config.toml
n_kv_head = 2
positions = "rope"
tie_embeddings = true
lr_mult_o = 0.704
decay_shape = "square"
batch_tokens = [8192, 16384]
z_loss = 0.0001
Each number is 200 + 30 x the weight over the matrix's rms, rounded and kept within 0 to 999. Layers, rows and columns count from 0.

# layer 5 MLP down (transposed), 768x192, rms 0.0636, rows 5-59, columns 0-63
201,201,226,195,215,216,178,189,209,219,224,203,211,200,223,175,232,192,235,212,203,199,227,200,157,163,183,140,204,240,169,179,202,172,230,206,197,196,173,199,234,189,178,199,183,223,180,207,173,234,157,248,195,168,165,234,146,176,222,223,168,199,217,156
188,236,194,201,221,224,191,182,216,199,219,207,206,207,167,153,161,198,222,196,241,260,174,219,244,266,168,178,250,183,209,241,170,222,204,211,208,205,207,192,218,258,211,211,189,224,236,219,211,214,221,223,187,216,186,175,193,209,144,166,173,229,188,214
210,188,126,152,202,245,231,183,224,215,192,217,192,245,255,227,152,253,199,223,204,203,235,239,238,246,243,236,249,202,170,246,208,194,202,160,229,194,228,220,197,231,164,242,156,214,212,237,246,233,186,192,174,226,174,143,239,224,209,200,222,244,188,177
209,188,221,195,201,216,208,199,214,204,160,187,173,171,255,228,206,198,197,179,201,234,235,179,203,173,193,215,245,235,215,179,218,151,202,199,161,200,201,168,207,240,202,167,241,152,198,223,197,166,197,173,214,190,222,249,208,222,209,181,187,142,204,152
227,254,193,242,162,147,192,238,229,236,179,207,189,167,178,248,197,218,192,214,273,202,197,239,222,215,195,239,159,159,194,210,193,156,177,201,204,207,193,242,207,204,181,193,191,204,244,200,205,240,171,163,196,182,244,174,164,218,182,171,199,231,216,159
154,195,198,279,168,180,220,201,163,186,182,241,154,225,217,125,171,207,248,230,208,192,136,188,183,146,163,230,221,199,168,209,170,251,244,186,137,203,206,223,135,221,213,217,140,203,141,232,173,185,191,203,233,201,235,198,197,240,230,206,218,233,192,202
185,212,164,225,198,185,184,176,157,177,218,212,279,183,212,260,227,201,213,216,168,215,205,245,182,188,148,273,167,134,187,206,211,169,212,175,247,211,231,177,189,238,249,175,157,152,132,238,192,165,198,161,163,163,216,238,175,223,141,208,189,196,187,172
183,183,202,187,205,195,247,221,201,222,187,221,120,157,181,203,221,159,250,173,198,233,123,263,171,140,151,246,180,130,222,227,247,223,191,189,169,196,205,222,183,217,221,222,217,195,177,170,201,162,222,145,259,174,170,235,188,230,190,166,178,231,211,238
174,216,212,184,198,229,179,274,175,214,228,171,209,220,196,229,178,216,170,188,180,143,261,193,208,172,205,189,193,196,184,228,209,196,139,165,234,221,211,192,184,226,188,169,197,198,183,186,168,158,171,244,262,231,182,215,202,203,195,190,209,190,177,195
225,195,186,214,138,211,183,187,166,184,188,182,223,221,203,191,170,188,207,196,194,209,175,192,222,175,213,169,204,151,220,224,167,175,196,183,192,161,244,210,183,227,243,178,218,187,221,220,201,229,189,240,184,200,177,235,236,208,222,217,225,146,150,230
189,143,193,197,177,232,248,146,235,175,203,207,177,206,186,193,144,194,261,166,191,169,218,217,153,240,182,228,192,213,225,209,207,190,218,215,197,195,144,200,166,228,204,155,184,198,241,128,233,215,222,225,173,167,193,208,164,172,246,241,172,174,203,149
157,200,160,193,176,199,247,229,228,217,244,228,188,166,194,256,176,178,202,140,230,129,170,225,233,234,205,211,216,195,170,221,231,165,244,190,170,202,170,146,219,170,229,192,244,277,168,181,224,216,204,230,243,214,206,233,201,218,244,218,166,195,176,230
195,216,189,151,213,223,181,259,261,190,199,231,210,214,209,212,191,108,172,183,222,197,201,181,212,212,259,234,236,234,219,190,183,246,222,246,217,241,217,196,215,150,222,181,151,232,209,169,222,228,189,183,246,199,227,220,177,240,229,188,170,181,277,229
209,217,142,175,243,208,247,181,224,177,167,223,173,243,234,222,190,181,212,193,140,126,215,141,234,234,217,200,225,212,227,213,199,176,209,164,208,180,176,245,143,199,189,191,190,209,236,183,230,203,261,226,112,226,210,249,219,175,178,227,176,250,172,148
225,217,201,204,229,193,221,229,223,254,221,219,173,201,179,214,186,216,240,181,179,248,227,145,216,170,206,230,160,228,249,186,210,202,225,197,174,196,217,186,197,216,136,208,159,225,186,241,180,223,208,169,160,199,153,223,214,206,166,156,207,185,227,212
195,227,188,216,149,207,140,169,197,197,176,175,165,196,213,212,190,195,241,194,146,176,192,193,194,212,248,174,228,243,181,216,197,247,203,230,189,199,238,180,146,183,240,163,181,215,167,203,227,211,182,248,195,207,209,199,189,211,250,207,182,215,212,225
165,189,220,184,243,182,158,190,191,166,218,205,180,193,231,231,194,152,231,170,191,197,231,132,222,202,220,222,228,199,201,223,193,251,206,190,201,207,204,169,182,208,198,181,235,208,242,195,231,252,178,242,233,183,154,226,180,248,194,155,202,191,186,225
215,196,187,204,212,235,208,173,200,247,136,162,156,224,194,198,242,241,174,190,195,195,191,219,97,198,139,249,272,223,180,169,203,239,198,229,233,206,182,227,191,174,236,230,202,245,220,218,237,178,231,156,195,202,190,182,185,173,216,167,192,185,220,237
160,192,186,236,143,220,173,176,194,238,169,180,186,161,176,180,290,226,202,195,184,220,180,218,233,169,223,228,207,178,153,168,209,195,215,139,238,178,148,199,163,231,251,231,182,203,209,231,167,236,193,180,161,197,190,201,174,177,206,156,226,177,251,137
186,166,169,156,211,145,210,230,198,194,155,154,189,195,160,149,271,215,181,184,166,280,168,231,196,159,184,225,202,229,204,146,174,227,230,239,162,198,267,212,208,175,213,196,178,142,165,194,219,221,196,209,209,218,135,177,209,184,219,203,182,169,161,191
254,232,209,188,135,210,242,209,187,208,160,225,214,149,143,173,241,200,188,256,209,228,142,126,217,196,236,228,252,249,185,216,185,182,199,154,193,189,225,276,197,191,211,173,195,227,212,227,176,167,217,223,192,196,223,220,177,194,220,228,156,241,189,247
167,178,192,157,190,240,184,186,250,223,237,207,213,198,215,167,172,176,236,141,185,209,246,243,200,156,197,225,191,199,127,106,229,222,126,194,186,137,140,240,191,237,227,176,164,119,237,156,151,223,232,257,229,235,166,230,197,225,235,174,186,249,192,222
221,173,185,218,250,214,174,283,203,174,232,188,187,179,192,158,170,230,218,200,161,187,195,215,202,193,199,233,194,195,214,202,209,206,221,158,203,218,224,202,269,216,167,193,208,176,238,177,164,232,200,228,171,210,239,178,207,221,215,187,187,181,168,172
172,235,239,211,220,191,229,203,260,166,144,236,221,191,225,221,260,163,175,147,225,250,244,199,226,223,165,197,183,194,198,141,163,167,178,163,214,241,205,196,202,198,175,209,176,171,259,147,159,146,203,195,214,233,149,224,163,220,204,184,211,217,232,191
221,169,180,223,255,156,181,148,221,185,261,248,241,219,203,209,196,218,205,187,203,145,164,222,240,198,201,213,188,217,238,205,161,182,208,173,186,146,146,208,190,228,215,211,166,216,201,182,164,212,163,227,179,179,186,245,173,153,156,230,175,233,237,214
215,190,146,198,173,275,152,180,201,209,248,170,228,166,254,177,166,209,157,208,172,235,211,163,211,177,138,192,242,149,179,181,188,223,220,187,224,175,175,157,220,239,198,230,247,191,216,187,173,194,211,184,217,202,202,224,188,200,224,211,229,207,207,149
174,192,211,198,207,230,209,212,150,187,201,209,219,213,164,153,201,171,194,172,179,254,189,150,271,197,132,200,203,185,183,174,155,205,255,165,201,189,197,194,220,258,190,188,178,232,180,242,162,233,240,216,209,212,192,208,185,254,210,189,197,204,235,220
193,220,178,160,192,196,226,194,200,161,205,213,231,218,184,221,220,173,177,219,205,246,194,248,219,253,224,219,232,195,195,231,214,217,197,215,201,195,259,214,189,255,155,209,234,164,221,209,196,151,210,216,223,261,189,197,175,242,168,245,215,156,186,174
141,178,184,196,215,143,227,190,163,222,226,194,196,187,220,225,168,226,266,209,178,246,218,199,129,164,162,186,144,161,241,243,212,203,165,187,169,236,208,188,134,220,208,193,225,138,175,221,199,188,258,208,238,202,161,233,184,191,235,234,262,237,239,166
194,237,216,148,192,165,202,203,211,208,186,187,196,232,179,234,153,184,212,168,132,190,251,207,253,233,185,214,183,195,229,199,185,128,227,183,174,206,181,250,205,186,196,229,207,183,232,230,203,206,232,217,197,212,223,193,235,179,235,208,199,187,190,201
181,234,184,180,193,219,201,195,222,208,198,247,215,150,260,180,172,185,184,242,156,241,159,212,221,210,205,160,182,154,219,201,233,262,183,213,160,163,195,164,172,219,130,185,221,218,147,199,187,220,209,211,180,134,225,206,186,160,190,211,245,218,202,201
205,225,212,178,248,205,190,229,243,195,239,213,192,246,240,219,199,194,210,262,205,183,255,270,189,177,203,176,180,182,171,198,155,179,205,169,154,189,184,221,204,198,190,243,191,179,273,178,206,231,209,169,187,230,229,182,193,197,140,215,129,206,190,188
195,204,230,196,227,191,194,190,209,222,215,173,232,158,199,156,204,251,193,221,241,221,146,235,230,197,208,209,208,220,145,164,173,194,239,197,175,248,219,167,221,193,168,197,138,174,199,210,130,247,173,176,181,192,206,167,173,232,226,210,167,140,220,257
209,205,187,218,243,189,200,214,180,164,123,165,234,183,223,163,184,184,259,225,201,210,166,218,243,158,250,214,206,187,180,140,235,198,230,182,208,167,228,233,198,254,194,224,206,193,167,258,198,240,236,182,213,201,156,213,218,236,136,210,176,178,201,180
203,163,218,175,215,227,210,175,196,174,184,263,201,259,225,199,235,188,223,192,218,225,184,167,175,158,179,255,235,248,114,260,177,199,168,205,199,203,178,224,163,176,200,193,162,135,223,214,228,187,178,246,182,181,235,222,201,180,221,241,187,209,262,164
198,224,210,108,173,194,234,168,269,244,191,227,222,212,135,219,203,181,177,223,179,223,164,195,174,184,197,174,228,219,173,198,185,242,183,223,208,224,211,185,186,184,182,223,231,219,96,226,199,239,251,193,156,187,155,164,213,205,165,224,174,107,243,229
205,191,163,236,257,241,243,193,180,217,154,182,184,199,217,181,205,163,170,190,254,189,195,264,160,192,226,233,118,205,267,148,255,163,211,227,203,225,232,201,174,172,234,235,202,220,195,209,128,161,176,177,203,172,138,208,162,204,189,208,185,242,181,272
230,177,230,153,252,196,184,200,202,202,272,170,194,168,235,215,203,215,114,209,201,207,227,207,167,159,221,213,162,138,228,165,240,248,167,208,197,175,209,176,220,219,212,220,230,187,178,248,234,170,178,189,182,148,183,232,208,149,185,209,187,291,173,198
221,195,202,190,219,231,206,225,295,201,198,215,212,198,234,186,201,158,202,194,177,228,185,161,194,194,188,175,255,181,194,194,229,173,163,199,180,218,177,173,179,206,220,199,186,203,179,204,232,136,215,215,236,228,193,188,203,213,165,216,203,158,224,247
226,132,250,198,229,201,197,143,190,147,172,194,182,195,227,186,188,145,231,201,145,176,207,185,170,229,219,217,216,220,193,163,216,219,271,184,172,181,191,129,189,224,192,207,222,203,195,163,238,212,180,215,169,204,175,158,248,192,186,253,187,230,204,260
188,211,203,229,205,177,198,215,246,274,157,187,210,131,198,259,158,152,244,219,210,192,180,206,194,200,158,267,151,141,177,252,260,207,230,172,216,190,275,196,160,233,207,198,216,192,182,214,157,230,146,239,143,170,170,250,252,278,195,255,186,152,193,158
151,175,228,186,218,146,188,237,195,179,196,210,186,230,166,190,210,204,173,182,250,239,212,234,227,209,197,242,205,209,184,219,179,153,147,199,159,176,154,205,183,158,213,163,205,210,173,200,207,224,179,185,257,190,264,237,139,205,228,198,210,228,209,130
174,227,232,168,213,209,158,220,171,192,178,177,192,224,194,183,193,218,202,224,237,128,120,204,200,172,234,167,196,179,203,187,194,240,159,205,210,208,250,172,194,199,191,225,169,264,184,235,213,232,219,201,149,237,188,194,148,246,180,227,180,223,207,242
225,200,217,193,211,138,248,179,183,226,210,161,270,161,219,192,244,155,165,201,176,199,192,202,233,139,188,160,218,213,226,156,246,231,260,233,233,208,223,160,228,203,226,246,199,240,208,194,127,177,195,198,252,225,203,265,119,181,179,201,247,171,222,231
197,227,222,212,167,192,197,182,157,224,191,186,159,196,200,231,236,223,181,236,211,212,224,193,201,222,202,225,182,247,200,194,193,199,222,195,202,193,217,225,184,218,221,240,215,264,188,218,219,150,168,279,208,167,231,262,219,223,272,217,159,215,209,206
142,183,147,222,130,241,220,188,225,219,226,198,222,211,225,258,172,219,240,181,157,201,171,184,211,158,191,187,259,127,193,224,184,248,197,200,234,224,251,208,152,229,180,179,137,197,167,223,189,131,226,233,231,211,216,203,199,204,185,218,225,243,194,129
169,239,241,187,241,194,170,175,156,191,144,158,211,175,214,178,192,240,200,219,247,200,233,206,221,173,212,171,215,182,244,187,229,182,170,188,247,221,186,176,224,204,236,170,208,212,193,164,181,179,241,148,198,210,167,267,162,229,195,206,184,137,199,210
206,230,191,200,204,177,221,179,189,198,163,171,200,238,187,212,247,201,242,145,172,240,171,206,204,192,287,170,204,175,181,205,199,190,227,201,237,189,199,257,232,203,229,194,159,152,195,197,186,176,181,190,198,180,212,156,210,250,125,234,200,201,220,197
223,229,187,196,198,191,161,213,130,231,168,166,199,194,175,191,215,228,175,207,182,171,208,213,157,190,237,208,197,170,206,216,224,212,269,211,154,185,189,197,155,191,228,209,133,217,178,209,161,191,207,215,201,158,219,215,167,234,234,219,199,172,205,191
254,181,169,211,200,177,209,193,232,196,182,266,279,213,155,230,232,191,202,181,208,182,233,236,212,246,174,238,178,146,171,145,125,165,168,181,206,211,282,222,127,187,226,161,165,203,223,192,204,180,161,186,229,207,203,255,246,187,183,237,207,210,192,225
213,177,198,140,203,235,247,179,222,209,221,250,210,264,161,205,212,207,216,205,175,199,237,192,192,168,229,203,241,205,213,163,197,157,256,122,217,240,195,225,195,268,222,206,235,241,149,236,190,180,191,200,216,200,192,222,167,188,158,201,188,213,205,225
171,207,219,238,226,223,196,229,178,224,179,246,175,204,199,162,193,164,189,238,192,187,225,180,219,183,174,196,179,190,184,204,207,206,165,215,189,209,169,181,167,174,219,196,188,179,223,225,224,175,184,185,189,190,182,224,176,157,185,155,198,217,186,245
204,136,248,209,172,227,181,182,188,211,105,189,204,143,195,215,202,225,240,220,169,188,202,188,237,148,156,250,204,167,219,186,205,190,174,228,233,176,186,150,199,245,157,189,165,210,209,212,211,220,184,216,141,219,189,197,188,224,193,204,190,155,227,192
169,184,261,222,234,205,187,209,229,202,204,190,217,185,220,221,180,217,215,215,171,193,182,203,187,163,203,185,215,235,183,233,210,208,175,211,183,187,201,219,210,170,221,141,253,189,200,223,247,180,200,238,194,204,269,164,236,203,260,188,218,230,233,220
244,264,182,212,174,239,174,253,187,267,209,167,216,183,202,178,240,236,221,226,168,251,228,221,207,245,178,156,227,205,192,255,231,196,176,152,176,146,218,187,204,230,209,198,222,216,256,208,226,222,187,169,204,217,190,222,200,192,208,252,219,185,231,220
# layer 5 MLP up, 768x192, rms 0.0721, rows 6-59, columns 0-63
224,143,178,239,240,149,169,171,146,175,197,183,206,201,178,197,176,208,237,190,182,171,152,125,157,213,232,202,148,214,188,199,212,218,229,215,214,179,211,192,219,170,227,201,240,222,169,172,213,150,161,196,211,171,199,212,219,190,201,223,183,185,220,174
156,220,210,209,196,133,183,209,179,211,136,220,234,205,140,191,262,167,205,183,222,183,227,212,148,173,163,188,171,208,223,180,175,194,196,221,170,208,193,193,167,192,174,181,234,191,220,158,137,211,232,189,193,228,194,271,199,221,208,176,159,165,225,195
203,196,167,232,203,202,163,187,156,206,240,211,173,217,111,242,164,230,202,178,227,209,193,209,165,225,183,191,189,136,180,235,219,204,171,178,240,236,191,236,189,192,158,222,210,211,209,204,213,221,239,213,200,189,208,179,169,163,188,225,190,162,170,230
196,220,151,224,211,198,184,191,191,191,195,210,229,188,212,196,182,185,202,269,208,192,271,163,235,222,239,158,252,224,201,228,260,190,237,207,157,181,196,289,193,171,238,187,156,196,174,168,205,225,167,182,195,237,206,229,187,205,193,263,215,177,235,153
183,162,204,169,213,258,176,219,161,172,179,194,197,190,186,235,205,235,205,200,189,230,223,201,199,204,212,151,184,200,137,203,188,163,204,173,234,208,203,222,178,191,199,168,183,179,157,160,178,198,261,172,199,209,210,174,254,230,122,205,134,206,206,218
235,225,195,168,206,235,207,240,204,206,196,159,189,248,181,190,202,212,200,175,211,223,235,186,165,212,207,197,245,247,161,212,167,236,174,206,126,148,213,253,201,174,209,229,173,225,238,163,182,212,243,176,218,221,183,192,237,177,202,192,233,186,207,239
238,264,207,196,176,193,226,203,230,190,203,180,189,264,211,181,182,207,201,208,232,163,153,153,190,204,216,225,226,249,216,164,191,199,154,232,191,175,172,208,171,172,166,190,234,211,209,242,164,220,240,248,210,194,261,194,243,189,207,195,224,198,187,204
254,150,182,195,270,204,207,178,146,240,235,202,164,155,169,241,231,240,174,182,222,274,201,219,200,234,168,230,159,242,219,221,214,220,256,188,185,220,251,224,204,210,181,187,174,201,208,195,150,176,202,151,209,224,184,201,164,210,201,215,207,185,208,196
254,182,220,172,275,243,184,170,200,158,212,224,181,195,227,215,222,238,207,216,199,254,220,146,178,213,194,229,170,230,220,167,264,196,222,205,173,224,197,209,196,166,163,210,202,199,191,149,139,159,178,147,233,215,200,181,202,217,199,201,180,207,207,225
240,228,235,226,161,172,185,215,152,205,169,178,203,159,243,202,258,163,162,213,231,246,191,185,143,174,166,138,214,179,208,231,222,246,194,210,193,189,222,191,196,156,205,218,175,228,207,203,162,186,195,169,237,182,262,236,232,219,181,192,239,196,170,168
178,201,260,200,239,190,265,193,186,225,163,191,179,211,204,194,198,254,189,193,221,213,215,187,195,174,221,236,263,266,198,208,185,203,200,205,211,236,127,251,188,177,154,181,247,196,175,211,203,180,196,224,202,218,223,182,236,154,147,159,206,194,149,145
181,171,239,151,146,163,137,185,181,219,184,201,231,238,242,199,219,177,232,272,197,248,240,180,180,237,207,198,186,265,240,173,224,158,201,136,155,167,150,206,212,198,210,150,242,234,209,141,192,181,156,159,150,172,200,188,168,169,194,239,190,198,252,193
202,241,209,196,129,187,183,222,186,223,193,162,257,191,186,177,194,166,202,213,212,187,183,167,198,223,191,212,208,189,161,172,228,248,188,221,185,202,225,208,152,177,198,171,215,148,170,217,130,233,219,210,261,204,203,187,220,204,181,190,201,132,199,220
239,277,216,215,162,208,204,182,139,185,223,163,183,187,211,194,214,177,232,168,226,229,199,237,154,170,202,237,174,205,142,147,174,229,143,201,214,165,162,217,220,156,184,181,259,202,159,174,180,188,158,257,223,178,227,125,197,184,210,184,222,182,235,194
173,199,155,192,180,195,246,254,181,185,185,252,240,199,171,186,214,212,154,177,249,259,201,201,192,187,152,200,208,191,237,161,180,119,135,142,186,181,184,240,244,196,217,218,176,166,225,217,127,169,210,152,163,203,235,176,218,227,155,222,226,200,218,188
177,160,226,210,174,210,209,224,157,184,240,183,192,197,145,215,202,198,247,179,207,204,196,224,208,279,184,191,188,249,197,217,259,236,215,159,232,197,215,184,173,177,191,180,168,213,234,174,160,214,201,169,188,190,209,241,237,232,215,268,167,203,179,238
193,128,198,222,236,230,226,204,183,178,206,192,194,167,188,196,217,277,233,194,196,209,249,234,189,214,154,177,256,164,227,189,180,183,220,193,145,167,257,199,153,145,195,215,163,206,194,206,247,232,252,209,229,205,153,172,169,181,226,210,205,208,152,236
244,146,196,147,204,216,253,205,185,224,199,204,150,230,186,206,174,164,228,201,244,231,253,213,234,218,190,166,296,200,165,208,227,206,131,184,192,234,216,217,227,141,244,176,202,140,196,188,253,224,187,177,208,181,176,194,240,227,160,202,236,187,205,146
235,216,196,204,219,204,154,242,161,184,168,193,234,175,185,194,183,157,193,214,238,182,189,233,152,225,227,181,234,175,207,242,219,188,224,158,200,214,162,222,197,224,173,177,234,220,225,233,222,145,178,221,201,149,229,182,242,126,137,158,193,206,197,219
184,207,197,245,208,178,247,192,201,163,191,214,190,171,220,188,177,146,246,142,207,208,160,214,156,191,156,223,145,178,196,183,222,228,176,205,221,203,148,189,198,174,225,192,145,241,258,196,212,205,220,204,158,220,211,163,218,225,196,202,240,200,194,161
202,152,189,113,208,186,246,200,167,221,251,155,202,164,245,155,248,216,187,196,235,233,170,241,208,230,173,162,160,240,187,185,244,152,214,183,221,197,171,261,179,155,275,214,165,197,197,213,226,208,163,146,222,143,239,207,172,187,205,198,141,225,146,180
192,217,161,201,181,198,203,227,184,217,172,160,167,260,201,151,172,225,242,235,184,266,198,170,153,240,243,208,198,160,176,183,195,236,160,193,215,234,202,206,198,176,244,209,153,233,200,199,224,222,142,149,228,144,196,178,205,182,185,264,203,232,223,209
190,200,164,178,161,242,203,166,172,167,191,138,162,208,146,196,230,272,204,205,223,208,147,183,143,212,163,163,212,197,165,185,189,212,225,220,156,181,182,212,168,147,222,153,177,200,187,210,230,237,204,131,216,209,178,185,230,193,222,245,200,172,130,238
223,209,209,193,160,204,167,215,147,208,183,199,231,203,237,182,232,164,203,208,220,242,219,210,160,211,177,195,193,209,140,190,227,192,198,220,218,228,184,153,179,159,135,215,241,110,219,216,229,182,218,118,215,171,202,208,195,233,193,216,210,203,166,190
219,174,265,239,210,167,204,207,179,143,194,245,179,230,204,202,233,200,202,190,217,181,169,195,144,192,246,193,202,263,202,216,196,199,195,229,204,233,232,206,180,173,223,203,141,237,227,173,206,206,227,172,197,204,170,206,185,216,164,185,219,224,155,181
232,210,225,178,205,210,180,185,184,159,180,239,178,210,224,192,201,206,184,173,185,141,177,248,142,190,206,258,191,180,184,215,202,227,180,190,194,224,220,199,175,221,167,188,215,209,106,154,225,181,177,178,203,139,203,161,201,154,191,176,241,191,186,143
139,159,203,199,191,229,187,160,158,155,198,224,203,211,167,188,208,188,211,215,218,204,173,181,181,274,171,217,203,207,175,212,175,183,258,179,204,209,164,209,190,161,161,178,218,226,218,191,231,219,189,165,234,193,187,222,187,245,127,247,253,157,216,152
196,211,180,220,214,194,207,251,182,209,191,242,140,208,198,142,207,228,164,175,239,168,232,183,211,236,233,243,259,212,165,180,207,173,176,215,197,227,159,207,210,173,222,202,191,113,242,198,194,213,254,158,149,128,278,196,235,169,228,128,183,209,232,166
215,197,183,233,197,225,168,230,211,160,196,196,214,125,202,181,240,203,229,220,260,194,166,200,183,184,211,208,249,184,178,198,201,188,236,208,203,204,146,188,169,205,159,161,230,184,262,245,229,173,199,222,177,163,181,200,184,214,202,216,184,182,190,193
169,206,244,187,216,231,176,248,181,156,178,220,214,212,171,245,197,209,245,203,236,170,191,182,188,200,144,227,179,259,218,236,197,246,175,164,168,199,163,188,182,172,211,169,165,236,160,223,184,240,147,196,226,225,251,235,207,198,223,216,203,194,192,177
194,206,213,239,179,172,167,155,106,163,235,173,184,176,169,164,212,205,184,218,229,231,190,164,191,153,201,190,184,229,209,186,262,202,194,194,192,194,207,225,176,186,201,204,139,170,196,204,150,164,191,206,209,215,195,192,164,198,179,190,196,195,184,228
233,207,168,198,209,211,178,188,192,190,238,196,162,242,218,201,246,199,191,209,190,158,252,195,160,158,143,210,255,198,197,185,165,190,182,196,164,185,215,226,202,211,220,164,215,219,138,228,258,171,270,140,191,143,211,143,229,198,188,195,253,199,233,229
212,187,232,186,222,199,202,224,153,216,189,258,242,245,174,183,210,221,178,237,240,161,194,154,177,184,190,269,201,223,209,231,186,175,185,224,220,201,233,191,236,161,211,199,154,159,242,213,187,189,158,162,189,221,202,241,185,171,228,176,213,219,198,165
194,205,195,213,210,199,229,181,182,214,200,173,175,201,162,203,196,224,213,159,218,204,177,222,183,239,173,223,227,172,258,165,189,205,228,200,161,208,185,208,161,179,192,235,244,193,220,197,196,256,203,183,157,175,203,113,154,209,188,186,194,225,195,237
196,238,193,244,214,236,182,195,163,193,165,165,208,177,184,159,264,194,228,198,250,189,197,225,171,178,232,266,193,168,209,223,232,202,164,261,207,255,154,232,212,184,219,174,195,204,209,187,244,250,201,253,174,269,201,178,200,203,188,203,230,140,195,200
176,179,191,152,178,172,172,198,188,214,232,161,191,235,268,182,219,191,223,222,248,270,193,138,146,210,195,205,215,178,120,174,192,192,177,239,154,153,201,224,218,146,200,192,225,176,236,178,239,218,201,198,244,188,194,185,243,171,190,181,169,232,193,219
186,243,220,174,194,189,180,185,222,173,205,203,237,200,209,216,202,185,207,207,234,167,191,223,185,192,206,247,191,191,228,204,220,181,172,173,183,188,187,184,195,213,202,187,231,204,156,129,231,284,259,183,181,222,157,160,234,195,194,133,232,185,199,181
171,204,195,108,189,170,237,220,216,186,201,241,143,240,193,170,210,194,182,219,208,235,224,197,198,179,210,212,194,222,202,188,222,123,161,265,185,194,203,213,147,191,159,211,210,259,220,218,170,210,235,174,218,170,193,199,222,181,209,273,213,190,183,184
220,191,167,147,187,163,142,209,192,177,165,182,200,248,189,217,221,224,172,170,207,181,239,183,183,212,213,221,182,214,200,220,238,208,225,206,192,200,198,168,192,192,167,163,200,226,216,152,267,194,219,166,270,191,250,184,185,210,156,293,198,180,251,204
207,161,139,215,191,207,154,173,151,235,248,190,235,172,233,196,113,269,259,208,232,281,196,188,159,204,181,245,223,146,203,205,241,219,252,200,191,174,240,184,114,188,259,196,196,187,228,209,252,199,168,192,185,186,172,149,162,243,263,173,198,168,186,185
200,243,214,185,200,280,206,182,219,261,195,189,179,180,173,116,212,159,215,178,233,199,254,138,175,188,211,205,200,201,184,274,201,261,269,202,219,183,218,226,194,181,200,180,247,209,187,139,177,261,234,247,200,181,217,174,179,118,160,165,199,186,235,232
252,212,235,182,207,192,257,200,166,196,157,246,174,203,222,127,202,177,209,243,194,183,222,174,216,225,126,207,196,248,224,230,194,185,183,238,176,193,194,204,220,175,234,188,243,204,193,177,196,203,175,213,176,103,229,204,193,151,191,193,222,180,204,203
122,211,238,207,237,231,200,175,173,237,213,245,196,238,190,161,206,192,197,152,199,206,221,199,235,224,173,192,174,173,211,213,181,216,188,184,186,104,202,231,221,170,146,195,167,154,231,238,206,186,234,210,188,158,232,222,310,160,161,179,257,196,218,181
237,140,220,203,187,178,242,184,136,186,222,184,150,183,199,167,239,236,205,206,192,254,179,203,185,213,187,239,214,189,195,195,192,137,214,167,193,220,178,196,169,207,180,211,145,200,220,208,220,188,296,140,177,203,144,233,174,182,149,216,209,188,200,177
207,193,156,177,216,200,222,195,173,191,176,226,222,203,192,203,234,183,155,224,252,239,218,221,184,203,241,181,132,226,234,160,240,163,217,172,169,186,194,213,215,175,228,224,182,189,239,206,176,243,193,117,210,249,213,207,205,202,213,194,250,138,225,204
166,195,216,201,150,180,173,153,178,172,206,151,202,204,218,207,176,229,255,181,202,168,142,219,145,221,233,188,181,238,177,156,260,191,229,208,215,199,222,216,211,165,207,201,198,236,147,179,174,256,182,114,241,144,152,165,216,139,222,210,162,199,217,187
246,239,185,164,164,200,193,213,206,197,208,203,270,233,240,173,159,217,202,219,209,165,213,201,178,172,160,239,245,232,199,182,158,181,156,219,168,184,197,195,189,205,181,157,222,209,183,145,207,232,210,228,184,181,239,174,220,193,203,180,267,191,211,209
227,194,196,189,230,189,218,206,244,177,236,238,181,209,177,156,184,270,238,214,219,222,207,179,182,197,228,202,188,217,206,190,236,192,148,197,136,190,205,178,172,192,182,162,233,236,156,224,180,266,219,214,204,214,212,221,189,174,226,217,203,154,163,280
206,179,189,124,189,174,212,183,178,247,245,165,222,209,184,213,246,201,229,197,204,213,177,143,201,229,237,188,136,252,244,223,165,185,228,218,147,213,200,193,216,161,235,183,183,221,184,224,177,187,218,174,233,185,266,213,167,185,256,245,194,186,218,186
260,215,203,213,161,217,187,198,178,188,153,223,193,185,198,223,220,174,216,222,207,210,174,186,211,192,189,203,165,234,195,175,176,234,193,217,211,150,206,172,224,137,165,185,119,148,240,150,214,204,155,186,190,228,214,173,226,179,201,175,272,210,182,188
175,191,203,198,253,191,233,202,213,210,235,207,207,189,249,201,195,206,242,175,204,219,180,195,206,179,212,195,208,232,156,161,216,195,244,192,232,170,166,196,239,195,197,200,198,197,177,175,197,214,206,219,213,198,223,183,218,228,190,218,156,182,233,119
228,249,169,189,241,214,239,198,190,238,229,230,207,273,220,199,279,171,194,227,203,171,216,207,165,232,225,192,271,241,197,251,215,192,170,186,224,218,174,198,198,177,193,188,280,158,177,223,180,214,215,198,282,213,162,204,220,191,228,202,224,191,230,188
221,164,134,209,133,193,206,249,215,177,151,254,263,181,217,191,187,183,199,217,220,170,196,199,209,181,164,230,195,202,220,218,177,219,216,192,210,237,220,209,255,186,134,224,187,192,193,195,183,220,210,205,255,220,181,182,246,167,189,192,203,122,240,183
149,202,254,183,216,197,238,117,189,147,185,202,142,200,194,207,236,249,176,182,232,170,205,165,197,137,210,268,208,246,223,210,154,155,228,243,256,225,223,201,157,201,169,182,202,164,190,161,168,233,211,177,174,183,202,182,190,211,195,168,167,179,166,158